Weights of a small transformer language model.
Size: 3 heads of 64 (1 for keys and values), 1.48M parameters.
Architecture: no biases in attention or MLP, untied embeddings.
Training: a variant of Muon for these matrices, 102M tokens, 7114 steps.
Each number is 500 + 50 x the weight over its row's rms, rounded and kept within 0 to 999. Layers, rows and columns count from 0. Numbers have three digits each. The size before them is the row's rms in percent of the matrix's.

# layer 5 attention key, 64x128, rms 0.105, rows 53-63, columns 64-127
095:494418485521531472476398487523500491456563471584500446591468480459558518535407537501538438542519456505503580532502562511527540460536520502391426516506609442548548543487600514567407473540481535
099:432573560506477508502509463543510500529423357575438431524470495552533475433517437584541517471489508400501449451436474436585486461468543489512553477375510475462563536508486528551452531485444615
095:498550484464489495420387488605572445478470526535487527453502535502477434528584478458460510506506450489594458613567529431489469540504539507515506444564539382492432410452525505553512462473538459
098:494563563483533538499557529546551507414561353474567460519513536526534475486538440473527469462410439510533487535491496452534449534529368498522620421404457490559557516516482681513449560447495533
097:458467467488470510476580392453567533454483562430434533470514446578574532490530432445470459402563512506466450452458593519526524538580557467516461513421507499481507512530495572548517488468498318
089:489585616496468460451485502572469454625525467565465512514521499502458540548595478454482445440496508595411473486470430442477471533447550560619548475410464485513520462478460605557498628521489499
102:364446514625445552513477559446469581478549459483481537515510509518459504487470412497569575419491474458511467549530525518527437538412532382546522491649458351477443455450509467530522505501581513
093:398571542566495500614518482564450480501472472459482480506564418456522519471436459512446441456516504494480485436415497525456469497437470525511562536466533518490577563501550695415478561489464534
100:462444511445429517439491408551514456459523467472516462501448588422511455521427404473509577549543549523418532511528476522517527540471539506418491507468482468504418522497544531596560589478564460
096:576524456394489486596567465486499496561497397522580470528505502473485453474458530489461533488568509427406459450550499479556551536544562449539519508445503481568523504449548431447508451536501493
099:554466453439477509464452557457446506524465492487501523475517433537477510521454434479517484467529525505521565486483496463489470485472445504418512549382502525580394461511528483469550444470514459
# layer 5 attention query, 192x128, rms 0.111, rows 54-63,118-127,182-191, columns 64-127
107:469488523528524527545501527489555454578578533624422465496583459449496496508447489585470504470457535546534539459543435497477486422557444540506407603541470382509439546467500576485443518500556512
099:523580492462469466542522610446480529527497363541434476531475571561462465477556519504594478550534507498471552433477519492455475485511553448592632483441542480482495571488474496477522561404463473
106:550536535420493478595532537503542447553512479576529546491493579584497477531470542513582453453567517416464477445449472470482421523530531452612559602588531513535436471512523517512433472509568469
113:522466456550453415511491535524554470429403524445441383448515541385421537529553486462522513523515492431508537539503469550468523487492531520548559599515384508451502571501497491545493545470498447
103:565548511531500467476506552520519534520503561475409545434508536534501515453572380534496439541522495466449405523644517561491474521515508442512536508517528542539529520473491555468496500462529506
114:479479460506460537564561523486505481558449499528581544528492386486509515522479477601380514487466547507525444511529488517350540542487531519468428534528417498459537579556542509498480472581347450
127:573501523462449517511450487522491479537587465513499457465474479508559544527507554494527581518536470522567457478611409427460542490446543520397596419521443548455449455538464528501487571511544506
115:428438541470519533581577471447562530530593608465568556516482414508582482525368503540413522513473477519505462504506426509564445482520596514458428471506417483432523447480492458458494482515518585
132:573553466427478529429542564459451546473455456401553509449453449399581560414527499457483548515630533432458471432553518475395551534442475468535530462489372439524537524545491473570565530431545492
127:543459522477474549586488475640441563452475526483540513618457539537525531495475460468484462490459427470493529461461558506517493472539466518533561409432458504533566494460430493409560509396479408
097:486516492484464497503446517480562508358564522532423538476511427496449507582527517523556516474467461513559439527491573528568577462482528503514462571497618322548543475499556528444491497566482520
102:492515528470563546476522461504418597525486582572437520501464542509484535539457546434449454551395502493479531382390460532492517542564566481454532493493565470522475431394513453400402514447509512
101:473396517482474474446566501466490433505505530487531418477528511442520478558467484578542453580428526581522515468492549524485476425492548400429446511454543548439376505504494599580548392479461534
105:523523504479439500447466490445493495564464495547433503424464553535600461514420526554488495455549517490498504546511592507500511443493403427561489578532445458497484470514534524613592511534557540
104:386467613458490494457369514422419453478519557501403513555530546510452494529487524598439510444464579462522500428445433528576573557415475455491467581484497478460520431546469420536449557543446518
098:520572464499450531519532489479528506492442544529477531490570512489433501512544535447653486463477441500529567493454513497448467511516455533510572504437516448433493385504435507486496578509447482
107:390478516480466536502496474551496485533525485559495541596593551537516620566425501443536451456455415526453446554484411492544458573486366423518478547529495542402532551563462477583535484391471449
108:551558372534485413502513528484394504535499468495498463419537579435449496573562522462556469501459514463445516493452511526540471488539547446491499578469482608447574470388514536434503534523407450
103:533421484495526466582486504506455520477594456510484501525460487547595521567517556590388477403478459499596415466530475483501505471504570523598516436536555486457411514499451455511503479503528469
110:501527475478579579472413486421541471356497452477594510485519550545440484469474522495441597529573497492396448519508452464468412524512472455486480507494539487479518570466487552522513436533525520
095:451591525491553467509404440564425464468509480492450491475528498482495442543422522446553508497506461520450439442543596554585447530533427561523470622468448464415502509450534493506557567492448549
102:460469499531548496461511546491494409451479514587457525486479552585540490573535519519487447500437564509498502550430486494504494438400439473501490401541601503447515518487560535512509378498433546
085:524547474543474436443470566478462513527422493411536493531480547547429498537402469618562559521541521524532499541543512482451534474554510498583298495518446542493480525511533442535417461466564509
099:494581499519528528573478546418450481491475493525545423479420481460461429419447485606562498505473401397497572482571489521507455431511577496373499556503509502526569520491572541501477434588544513
092:502466445503523421602548573459508522411569438473483535518529458470529472432471625461476565493469435411558550507497577374533506567530525477462488515527526436404494472578554479496454470444494492
090:510493413461545546429496595553545432576490612500509521563538482564445488485503494596486546499482482521516456499458419503454549487539517413429476411453482566527384399556487574481522341511572475
101:511535347431542554494564531440526554509433517479535463507496434547437461545410485460532509476530552386505629475519541538461542481444606427511432487526513528421468536526522485546471445536552517
105:485405551550488546524466521442594514490514508536489412532497472507465627473545519577541518427542478619549504603585510488523462499516414534467538521459411575485522480475577537446407509421522571
136:451483552483492478536514553509444484566384498629458531464459524489526486476489523546438485536583516574520483463440625468508543479423465471547513474570566559520423434510415541516560499457489458
102:484473423560445502515438457504491537545551509450446502512458592455509553496506472546573426497493398442465417552420509510543512537401552547460556617503423569514509609424479565467538499531475536
# layer 5 attention value, 64x128, rms 0.0997, rows 0-43, columns 64-127
092:470571500412488497539528513554468437523593497391509541603522494492479465509543522488466476414360481497458564474487551503455513515454476567410471470439498583454621480546420480500482478635466438
104:577456590537470578438548456487559512538489469538559498598463376531525570562510457429427439473434562539509458426497556418436380527440503501505532521499493456456406431530529453523519538573489378
104:543489457565461465515483558423481481539522500507519453424406423485414579432570559519400551511399441467455577493485502470367555419540466516527503483509531451449491544533601457497565473538538546
100:478430554412482491545489422523533536505477516551497485568602432464567492623464549560480462467531465595501424523454425512538485597550491478505575536513509417352573494470446504501570546559501477
109:502590536508492361542516554490463506481465502583461444563547481431460545470456569506498478479456614526410556512532541458465618502511466483546641555568529556500529447537498448579557448474502524
098:446564454441569459471472515421614520532462482435507539487539536554454541498540538497533511486530525526493588440536606489543403511471461402462503459514579452506501494491435519462454420434528508
096:448446475540487474519451503508458565501434490458428521531491552590502485503460464568461475586512569478640529517505493435439422487517545538499473498548533525464517473502499450492454466480564396
100:524553487514452480479407466486543536529511404478495465427584439437495495622493516482472474524463536446529464521435506470522532495597481534458505624506512540481485482579566535563419510507481447
098:470551450547454497487489425536471587578472450495514497455520492515470588549608452526444440551604495412423566585513537506497558438556483421508576444463500422522529474566475491468452547497508484
105:566619474496495477484440503490526416485525590507495548498485443470486504465529518504506595551530532412500512605517528556486508545525547568485426450618502465460496474497506544467468537455409403
101:630516582402492464466485480517619466573452485600501468420487523485487530516483492528434519527480531469588555533509483534462537488523446519500493383449495445499484551447416539528478525540539508
102:566498478452534424451636435578529480411530518436485515559425539491480442647497533512428538561502499474453549462472570481478422502515515586499510511501407529504529496572536520469463445399515473
110:502480445510575514491574587537497481509554471538521519454468502486484461529426399557564512512442517543544446531615489527557543465473439557441391554448491520482615534528569600486517478391485469
100:467490433447541437483452441553528475554524503580551545476395400615528568553581401413564465567517524510563377524476514539515510458444445447548433448474611507488474436472572472472582525427507534
100:567469441507620558500541538466542572460529441545475447477583386458404512543476507467451497448527533565528468520413430497525520531470550463435485426523495439552472425571470511547469550506447528
106:547441546536416536516477636483469527503529543454449588501547477549580451536495489455435465552533503501499477468561581492403621429526510509532452471543433417497464471491442542367539464510549513
101:515566524479504488575589490477470414503492457461410486501529425434477398440554554510486456493530477486505476485506517529538464454499523475591419524492486462445501507457571525486513505471486454
105:444500412474436587552577472432490463555509517510479509572540539570562532527539511586457554565539510555543530571394539466484560513426530422489521517536417458400531437476492492545475450406458463
100:485544524592646422537585535563506430469519441508546500484449501598564467468439546431475495485520547474526549559448436444601525505519530510488519515458450556421502454553564547426530489507435585
099:512504483495549509565425482438469434511540573590525561500559554467486512513534519417586496452476627516477472541522456448448449491418460441510388485432442468535429482483557505500436518463470532
100:476521626480469508456438458507488441537566567554448413524555431496535430537562602442474554461596506605450540501515529540570459452474534426486414453492422516503558434537569525513479528442544508
101:519578460514547462585413508505461439481555455453537505592445499520551565477493495408426562519520458485491489553500456487511540498454444524500459470501509476429584483457478484609491512433580504
098:565593504579535489472507466534482605475538544495467481572379507505480541430533462491525453552556455541605405501546418508473508487444473447540502581490418526449379500485472581570475418485430492
101:452418494513549530507477394477500460492546440516531525431534459505531521518490542528458548556460490527573482526541525505496497480464594471501467506558545599494506496435482394511566499509469577
096:515572504494446370544502508526506531462487454545447567628566525473586379512503441406478435501499521603448445550427489498479519429455546467390512526558544536508451584492477492509540510417463509
101:443517567487529464442511597546445474552546511452445485433444416548407555452489452433546471473546557515596543482527489480430375482485543521578493579516468525494601455405567539441490486454489476
099:501405491496497453461451325520581476524467514514503486472500480590415510512433556595530458568542506581474504519455504450452540419514504512469444509412508574517447516472584565491449498514382484
093:446490476537391507464536497510591551416423561563506391495584509484473469451513516449517487556467535499529512387552513471441497546493428573456473462486435490531573586528454616459551508497536441
095:498585478534468501547465455577491549470532467508597527469549499474489584488461586477453476457534488584585521507537501576524457489512531495465519545524496510604537562479577386504536422566465507
092:560534563502490491547514509490524509426615484627557541504438468452534483590526489583556579461561460460512434550559425484429564551487489445515547545479466500517462507561456524471550465604474515
099:588403514458470517471655484479569486466516462444520452481530483443525484507520536463514493561421491480502497544521423469482591443566519547455501467550514503597445447414503537444519555504535509
106:551477470529491465469439518504453562471457528611448529592450471412439497539513497519523484453510531455578485494397519493479501483450525457514625487548595495590425442417509563473506531475491595
099:541506524548486524485439566435571399473492570454532563468433585393397453490548490460341535455502534599485494522429514565570557524515541559541537580496443431574510428537547580451516594514518473
102:534485376511561539412532573540405479450537431428545547450439511520458500388504484491538565526546526492475453447477513531562600524536563493612481505524537492480514579482428473529521526390558479
105:392473501501458515464567493574491491669485555494527479479517557529473462534498502492463512465487555453511485457551544471476455436428557467614428557431469492461550566503419450568437488574545508
102:441497507499548568486473439480595536439528499558507495438472487489479527574468487368553467513454482462515559507557377462515394458534548518531415446504640409444497564461532504493524438533537446
104:567525429503366413446573476505446559455512486480514492481495525563519595432520366520494514463437460494519533458548490545558541552555495485430557509536517513521552480425545545571581439490402533
096:439535430517439409489499485587556513513528557449505579520514440515440482579459483499456498501500509480522594502449503545484486489481477566465534423477555465496527460501537426469401500503568556
095:519457471503425561453566480404440464521420417499517469537481454426445460528471530503469442477503398497548493545498483525538406505476479537482570534444434431472639440561572543591530516526518520
103:484540529445556478531587494467522561562461599570485538424407491435392494473442518511485460488527558457542464472525538469553601380530480546473540520567420578458492549414618518527462468515489472
092:420538541562498457556478423487489506459519451573496451555522525558382400524516440434455590510452453412597484402534579514494484464478568465428603560488503482498411499511505497473498467610542498
101:538533547458497521489533491595596503509501427491475585528441495496522491462409570490497485507523413572557523451538518462513452484456511511482591520483640495561579483538467451574576539440479500
097:589445484561536537399399508549464501454410461449514479524533473556466492526535485496440555458499580490495480472534437523417467442455511539532524582537478547494538453503620551499435541489603539
096:524429482549579464507371504516482584491450502533427555505529606436460644508470546495482450531544443423529435504553499497498436531503498491495501508504517609441506576530417526496559558469473510
# layer 5 attention output (transposed), 192x128, rms 0.135, rows 0-42,64-106,128-170, columns 64-127
095:593554491489505467532447492500536496517524558499494543496506541542492485385618501552440520609405522459490502459525481475508557506550459474485577509522487437501529490536517538497491422520522460
112:474440456516513445411467391536488502495482445444529455489539477512510461432499521458525560560465428508469495545555573422511490609560565496440461410489588564486459574527468498492510557533517469
111:494425532503571485400524527517616433460517507561455534494511514488593508449528595509458509614463451505561478433487610390507479431614458493525495581544447454544520546514412449455433483552540506
109:509419398581505451439515517569388554509433528601420470542450525471516531500493433556444488606489435511526454531472522560530582498468512461571534458617505484521453493572505416415457523451515498
114:454576543552472533571483443470441566539552533465463542535519488401515523450460385507482545453520484435427614550548571519494519523542507443443546502469563431420527504529521497551451464580517510
108:513547413548504463503621560490501461527499567581526499561480366407500539554459441462521591489520532453476456460576513505444433529488525608497493637464569519457410540572590523535493468523408474
102:480388497608589459532570442588510519437524517549526588542532479572572493494545504579466429512476490501437508495478555455475485548502568464452546526438490473512508461559514502538498507529557522
109:510563434488506592423561570449529475482557507563485577499529560476517527475518490485543486558485407448545535521508576546416514527505490554420545570462573499533474504431453543480546520467458486
113:556455502521480480553560542513468469487430592492423638560493490439432530491462462471450634484456453562478444521447484445468554507563608516582442590424542427415502522567429428548476518483545509
108:447506524543547540435471508548548461494473449408470452427550532483551497474521520615408469448536492548439512406580454427559469489575487451524440542442480497453488587585492587573504516469567475
110:628532581502425523595469502493418443393532451485479505513508563526481591368439477401433538512448438497521449522440563471437455526405570507498516516496464530417429539496451503514541559517486527
110:524476436555513506413405520573504498492558426437572518442531499567572550447524528526434518546444554615596542481497512489504475548506429505505549543469576499462528388461575506435469495509459496
100:457467538457432470454506508528414463486516495560517572518538558498555445559445585629524438521569523494421520466491537557528525591436581499505491453504448515492516458476516515511416424590535457
108:450479508465513541530472517414537488514548474599553477496618491486520507496481486531444531436471328479470552459465499446494463510595438469626469518553480431518474499502469506472492438547491536
094:554515552534500427482507538464424472467583482401530558529508482445571589476446444471577494494523449518509548465500506461491500451479583407443469505461433528438563468485505516427523533470485576
111:426525594553542441499441454483524537530461578495520420460539548471424478596518515523586501502509525452455538505532530510454504489469535439463541430435498533457509416501494602623545464584509565
112:547507442463522546612505520617503381507504482593430468548386425489469439415426545498496513526520462565508539473506428498463446561530522490509485599543502503480539542462526554533443448540475477
112:548507520518451532494499474498619586540534544478463462449459591436517500513444504423523564586503492574482485451431505565492469565487558459528511489446553478473501438502519611553443422406445472
101:520501552485579442528529501493545489513521431444566497553524502504523571480443483489427526505469492501432487514442624575525415540477470493514580577532531423501487470438445497505466467605570500
106:394575589522458564442593560530513476468504455539465518525515404535539568538569445497562541475518448476507472500471528552472504534611449503481448463495538530523529492485484552389523526563541478
104:523470536655451516529449536511551550483522494585488456497505391420446527449505419497559495493461497477548470548491443524516568523618516604558429599445557548541472498536537424425556527485663494
094:409516494468459480456506504533539520480521552618517557518510414491513429458423504459525544507475446456558491422532446529588537512539459545615500432547557485515448486429540534516455494611536542
111:500411510489443511450435470479513535480376536481535461454465523630457542534529501512544466495518416506459501528521487535476530527437561508495440492461541589406495458351498493549509543547535458
110:472512527497599429483481514544473485568498506463392524541498588509520454519473525467472531452579581414535527443575449487550452491482548437490625499494462447520513509397500501496518509577454509
084:470435517528525518559486466473483503409444473581524520543529558462558517538480523545480498461564585482492563449471538439486460505566410499500461440540378457404572600487486513503442454542540443
099:456510548481545528563525517479459559497460424479428490475554435474477538481439496489518586445515418503417535503574498484607480547495558431566597494444390492486579554521405553493566560495487467
105:544580466481550553428462457543469451617508514549486520562526540476573478473467535442438566606557512498494566515446533505454476578547442501515495465378548490584553531479541461571521451497447434
105:535530476581413547607506492548475486480411642453454459485584428531546557425486573558500563472486571552542525523410470563494583570480479539397493474509523437499484504476471485506491510454539474
099:526465457537508482444551550471476537531487473409428613441478543481510506508537468533573527525561525576453484500509464559505468471547515489507558507457455514566488469449579443391454459440510552
093:445498479599480583516520384492486514456471449443516472518499477525484480445561478484506569552445434563509560508529503524430479524503471504440401492473474506522524565505551532460454556469523601
096:501532604506488506472486451509536433504468536587547514502552577584435536496526441526478526521507602527467489474472489477505518576472553523566591583544616482473559413416496498469521500440503529
111:447404493454473523417465470566518501498466470540540546508508430510495567444510573568507488537580469509438500596520552509500518483476480519531472464467529432528556571494431460515471503534458466
096:369477575556502432476451427564527490495495439482580457434448551461562493573493528468513488565486519573494571500577452559517539520597465532391444490552525584533529506488471471471438504410505497
098:537519612441471470626499437449538493531628496559501572503523545484506512489504478524443492575619485526555598464506365485534460474542534467503450463402447443473551505503518462423554524465462520
107:555483457487512468577489458586531507437473562463522472441496579411454468523450519500464508486509612489454585463468493463457423523471499549523476460465512464471546558502563489498486471433419488
094:523527453459460528474437554502491503444556455488545589486472545493476522545415593479485548518481429388506465565511515433451427524475531469531530583556427454510572460531430559508519485464554431
106:512398508518492548523577573516537434512569521386528567482507476535433444480517511535546442510484587515477491544527547532496511483501415510549548464493479521582427525542528384579453564531537516
098:630439488452568526517535577460467421484576496499523482461546462418492513440559533470421586468519523490435469493468539536547452429454513491520484496434474400592511445527492454589475469446415447
096:551404546531526512561521448494495599543458497612443589452493463522430480496509456474475494536463430527495532453429539581531598528431505437444480426519438426489480472441516428486433522411445534
109:505548524402420461445511559452462546487457514482517473452468583571551530474440534456470538501535505521492537472534555540422573444568567500490584565478563550595543398465550574459468452459426448
091:571531478456487510506598443535425533465421454432447483539567477584479460531445528492478433494489470534507564486406523460549488569481514574442479547468457505482452471555511527538538462509532511
096:488416496508422513546546477447580506562458575602567473489407544519467515478436495474428440491465492444476426512520587509511396477523559525486490423513510524491462459522433508505466430565541629
103:565482446413576464528485583533580567449525431481574461512434355419549521513560518497412504506515539505553404465564524569512442565555487531493534484517581486467537451401490539481439482432452392
100:506448434409523547469475598369475495493460526413500412510508485405558530565449499438545481590589514464414499602550496506526433481424545519518433504400447513536500493479535512502542514528520448
105:521468486513498457445559552493506448601424477541549440525484509523484483441497534528493493541401543506515533526416413497594613511473479479481594558510466566495479544495509480534530513448520426
104:416567430510436557525561578495486464462509428421487513507474459482525374436438592512494554494506548498575445514575576493413555543531486498526511555538604508487469502443498590514470505563476573
100:505446505525549512497511551492479504448539550519577549535498515373517653563518518440575489495481477407512552492436494381481466506437562509481531499488503396495492431499452421515570506520463448
103:465469526471521439502546505535461552554461471450586533511462521453453525490499474594461466571489577575478490509540600595526439523553561441503509416522500520596523524553527439473551468454563485
104:510479586496501375530528459453437384572513536515510553529432497569492442467536488517421428533531515538499517511465482591539511429510531447495518478477476518445583465522439523546474465509579564
092:498488515505483591509461514492551547583518534526438448420497457498493499525509516501438483520541468557461541464466519468486458517426502469594436540423546410574479529534500461554570410552583496
102:478460496422587467437471512516521516441561519436501515518566512429524494593474497514386404482477523421520569435587527458484522385465583486469504480502489460527570533471548455489537543485515515
097:468513396577431455496499525512562486540521439573483466438528418545547498491522523613566448484549555437549541532468471539485485483534481492417544471509457492514439571479427518567539429405565502
103:483466522501402497445436499491501545481540534525471584478510474588580535367523494473527435539468349557573429562485403551569480519451539417495520470542459442467535436374510499494514500398518474
103:482579535437521487484544498502508519499490549428503585445592605412485583506454467489513491538495461555491568488538477511473475456406508453485479539526502414428471569479527483543540505521538459
095:556463506460420481492470546557475463558507435544579536511499431434512432540561530490440527582527487580502464477375575529541602416467366531540458537477470451486541546397554509493544465431484419
100:533479503453490416440558514488497521423453467470558553489545533579503533554544583526586436512560504463530538468473496577496480395420568505476495561464464393490533473540586507507447525492622469
094:571493434460556567465519512447499534497467462514446473437427398549501559489392498480466542577509548441549568524498493570419453483529533546490537516542421497429510547535485505546565450468502487
102:411483412551524492535470561554443503623519542436451525505514496376493488457518438523499494436425433499476560472450540563513548517458528466463446487488462411506507649524536516546522540473535491
102:481520462461527492502472513432474570427419564491502403557482570527470410630490552504514565404479564545461456478502503534444504495469504502426502543522618485546515511526493447574522513469613534
102:572549555470527455517503463439494504510548480496461384523432524527549474554442466434517466412448522468502511512390532450544542471541571500512560518544527648475463516458470501517531447524487468
096:466475543514537527449446447551463548484563469474466406539399484439592601564558363546518416507530492554486481476455510518564474533525558513663517506528495508466524527552543443470469463543523434
092:492467409501464459443466549527427598569488450480485555442560494485559502400522443477536460554475489564595447463457495485541469533570505593492501386594494422551553509466511499453499509576460491
102:521480516511541465381550459481518480483521582443403360558431447600507548412479474465514572603523422488492512556573515532558522491522458529519533476438482429423466498508426489460500554461544545
103:420522473433534507454490437524471534451511403507538549535393411448459525464471489423436577536409526539517509473438555418520437430499498496484523538485578493467514615557531509467438472441535559
101:453543515527515544467478482419514482542543534416534418392508476406561604535481505478468504523508416471488499560470526569493530486508513548517473536491390471479529591439472486593506484521559564
105:379488559492524517453459558457547469501462416539488491425476457527476543436503490512443397466518480445513542513575466519542466504482473544572521453505504495521458498538583567545479470562508475
104:456558506563442511377403537553571543533499538412498512464571563493468565509588478524475460462551468540460531436512513576579491491463548518493539518572511487466508483537608565523524522386609467
083:514565438429459518540510428516402557523472418538574505544495426458442535515480579440463513493481566510500501542499543458576540522507444530562448486532492485499632571508595365517512414509465492
095:575426553626487449450576514506512515451497433490439435515523496491479503397553455477490496438595394493506456519521562591503467559500470483475560494515490558542433480479511584489584523546472500
092:464524545613512397494501427495479470471584559492501565529548437413520563455555506504472470574504520502510484474516486462503525471505539518482496466514584505511538433455457584485397418541497545
102:512449520542489488528562386554555503446508419517534615566436427528443490544509549604587471466460551530511470542510427418417515416448510461456453507454492571550516494518442455511488550455546550
093:492492314556500519462477573459540453478525511445541507522468465436498505557546436444571455472468560399487470451551512413626430457508495523541523504430510499649538480549552439547547514538424508
089:529546479513503581390498515545487472523442406480526474426525453496529536556440443583480485524507494504479542561505425511559524557505443505526492462529474543537510533407468474525573602569460430
093:474408542503500549454483511589567543510501396596482443497496446439468504538479483466590563456487517551463434486537433447422476534458520469407443506468588532504456552499496474439536557485561496
099:525480455503539521546479471398477486538480415492525570450499446552496508549509481455442477495505530505523439523421419498524468533438509518420526475522540646610483516549529411505525527495504513
094:435489420411464481565474453484619429597469418508494545497510453428518505482433550548556506509443511578513482427501452606484516463361407511534503441452462479502575533404559533573458563453428534
110:556512398517537509489501468439562467523577508525506526443463501552540545524531518562514521487495507475397480421526531503429489518528616562522457479504420479419479498464482584477503449519512546
104:562429621470445438508423541426537480470477487452494369518412507568512583515598422495461484503572560457545489571495586465465611505511530485549543515508466562565453459529529443553485492511486521
099:478488482496410424446497567462546494507407576504443458553463465474459578464471517447389537477464507540486495541525460478559563434392495586487515587495463493575504590439470553505484517558450519
095:499444448521482459406505511481488473426468523470550567464458456610558464487522437552481421503484589466438479536581464487457446503579565587542475451504511470512499548499536542424444528509556538
102:539528513512510518604401485417450477492514523463547498495522527489467452455478473452353545534551429498538496464510414469546434496535417530476504453538490420600515460473546429484449466476463509
097:501532447501456471441449542550586525545605510511498459512457392413516549528479486520486420471481467500525510513542512472495448497469640469607446556437450543547508506482464540406540645553460368
094:562419492581524491399500437461555438453536570558475539555455543573606457402537521542562421464520591558426469466524514461577475597473492373441481453460483557540533507477470524488483501534524441
088:432509453546506443504542483498493473554499423468509534500521460443457462416539513578498500541520503493381521485514444466501524572463491528528473544497435500651559459558469452565471559505541501
100:505579452417485442525449514552511501571521541511497462488496440450433517544522475492509446491498529534531595456429497509471540557483498461588498484540485471495570588507526448406399513455505551
102:502486428555488468517439479482571466515556458522528553442446513522508482600396498429459435542508396476516474438465426480462570460522512373588455507528490521570545465497618494434439569428479542
082:497561526544474554450474477523550507403577561431488430398530563481442488623569566465584566499406516536492512503508433416428428426505613550444474470467519442491471497508453558510529566483509467
092:456699552520515569486419521532458505550546512518522501565437439521511495547419510575457453429555557527525499533512485521474467536405411543506522488470470527539532465517452552482527532467531552
104:441576505385453403459489525479426511480489557509597497523522473609456452540464589529575564524503461579535497505491550412513492592389454535550537434422490430508515449490511407561533490422499492
089:463526421490505598446548484519606435506515413512498504511506502501552518572474474582432496503500477453459495418542476550467488518503469583508581512552568504443530507475491651415546497487466497
110:524516506496515480454496552501387488495510475536490533443570537524561389421515525538467557559517450548477518398496467455541551600537550601533481523438513504487399489528491446552396616527463493
098:555405458489500515500458507496523517506559437558492560460556491447408521477544504548545501480464510628536587611543593380458419483525512467493577414506601529552380524528479460494437509555486402
098:461512518441524458568541430439438547533465460482520497483498571550444525572521538505492397518610497590604443485398610563481540526526434536475527464539466548490514474488478399496589471513502554
090:485587569482543465524521565493405472507518453486381442536504478528482464450502472475556581509450450567545524574439568472562504574493578429465527497498435547487453364489541471563454561505545535
093:504464407496491431504550462513465528498493363446504514506546551509503531536502454446461485443436455437475498530466505503572490494514540477567465481520431577458631550511471579576505552519424500
100:419495544436446440492407495497505514415564563581527547488446485441467429562494511457488575566465475528467530546538537457464533470552512579475489443535528387490423495453547448573526628512546464
086:510476433566533552477493498511400477485548503479598453598579483626537466532581490484491620530524450479512494478504471514499533534533473557493446493484408503504511613535474519541461438502450515
089:500483560542556500422579485531570430476494590553456519558541485392482522552517486419472514581399466401413431569486520489444442561519468540509527463500502509466535455474498481518431402485529486
115:500481501491472485548412531462495548386511600525518577468544544471495476477487430492489501563504535606478489491554467483462531506574496498532544490557562453488536464516533472483440445411531444
107:455487478633475422531494429589436375517513526532559451537451475599448470515482441574472424483546574582572503497507545481567519493447430525575447494557512573475445537571502498422560520452445537
103:493502478480491504480637378570533515556465427506497505479535570438555483514511549476504541484486549502460485487485512635491469510545504465584444473461420528497465457467466609524468469469486475
088:475518520468460577386500502529525456429459337543545540515484447491500474498579557427438520473474487463498520543490542469468424468502501416481438564567463562575539498395504617463474503559529441
095:445506488443498433482533500481508576444542463539500574470542533503559522497544488466622497527488413521451403501582375506462541530546486610461468407488483404404528482497424604504479553461450505
100:416486502547506440484470551479504513495556446469473447565474423552410513468439466501412500482492450336467458567417522534542521483451520426530482504475474519459544452627465560540486502515428543
110:579463461544504468509524538518530480445497564451502504492557540486463491427534624413578616462538521400455502473496376471457447434474481509565458552571454536503573550470442587502412451477465455
092:488456547499516532603460416566454502565458418500471516550512513427485550451478473521443512440493533467423471599442412508515389417533492467484414529476559542503468539506485554469526421544533420
096:481544571489511426500473515465434487547515580554508579568569434453474524533436508593474439493575490502578543489454610462479522454443492459509390472489473517547571419424577527492452433483508563
097:532510422502524443483445505456449540490575539490494609383466540457465476493498453515513519480488407536461546509489495494466553468550537518452542491468407431477494452502524435457438576420539546
081:500521524503498488526492548460524531527492521579475441490484567639469508448455540484460487510572520593572479568453550406483612476451521392479482472447509522526467418497469438530459557500476427
099:480541500491468522522547502415410430584467537475553365485399373481506531517467466519546511475416494468564505527507495593527469475435541487591428561478550635567509560552452595490512527480454538
117:548456541420414501571551545446505417537541470557441525509434474438484435514372422523476486480502530514436530549422523536482455423486486443403512521586533534493493417452556575465443485503538513
111:452606529453472439489521576482494507545558655475445500491508464466484554494456541535451442490554440567604521506500555383425477486416483548485503501607520467554505469541417421582454453495526452
103:367459458506546494524512464540540505525545557550533415559444473532422544514515417540517385539482511573533475518506479515558444530460452433524504524389532490519434485520534493468453533515469500
082:512489415550450513506390511445573456548501539485496497432431445431563627384613482449549493505573485495565425498553504510504401543469491562531522445455590450476459579518468514575533504456449404
097:480553580495470446585524497427519413472564588552551588452442435488474434414490488624567498502552550662560544517517553502497520471475431530441544519521532458521473485513499509475566561539453525
085:516508447479526523583425462454489441450527429453531483532530588553591520591528513410545490537494527454494496451500511479561535460496499501523514485463530471426412575582501485463498577531439482
109:436502539468369470524580483522435483480486456507528524522573433483476450480437542471458460526450517550539540482596528546523504489527471517535459451563522521471489510480508597514448604444504517
108:502468461523473498540470507576540535551443505476529528470524455381495494572540465506532529471409495536596544490468453557485474503518445513521505529559463453496454559523413570497506515401541475
112:482538425515422449476401513525489548427563547484543562428570486395479451485494480416530555522529419496489441559430492484525495521512459517513483559532492412565620517496420486474424575432467527
100:577553389486530539429525492496505510525490562518549470512487606561512504549478550473592497449545475471480464498526457448492490579487477499529574442492521478526438551421416489492537460521434465
105:480497529564551521538434463399513558460526443551614508467502455536463514538554497466484555540487490442480518531556485464527525509406484536537444511551431537508576537474398531456525475448540497
099:408418568521465449495450443529549600456483582551509570465523444466534531504505489544478431439546588597465567439550536473562472416488498470576506473524582487535448616435508414547580492567499464
094:442555471403397514471425544493430455420551518541506514591483573497534457564545432545600454515387525484495439522613501479442532465485479561491519450466594480461521496588519527508517461491427475
084:477596627519464433515469493525477447616497543443494550524477411545506479515431510459440554503410445473512479540569620532555487486460466474541471548474452464474565535542603507454465504430512487
088:466488543465535440522532544478433477421501491466584572493549570468539396468474416555487644568544398622532455468441520489423494517475553522466554485533452443433531411538560512530457493512493608
094:505548385494465438531464469452460406530427493557587565482492469529483441525500505526618504510656530506578437490597513526476477532492441485493523477522448525458503551521391450495461498466454568
088:526404492505548596528585492487522473526547485465521362401468455469534381440499527453465585486493481415555534475463529446493497501461470489589474542533589521513532418567501460503545458465505517
110:603555570534401530473535544523546458491491517517490505525480449514488540476432473526501564466371590525497538494513464424509520447400463501481572559559552586554585508479540544515487519518473430
102:415563497419497404445544461495446498537529493484523486482508477419499465526458554552513538486593486578571510436509559515490463505475455541486446499486457412572426466495492496475570585425566621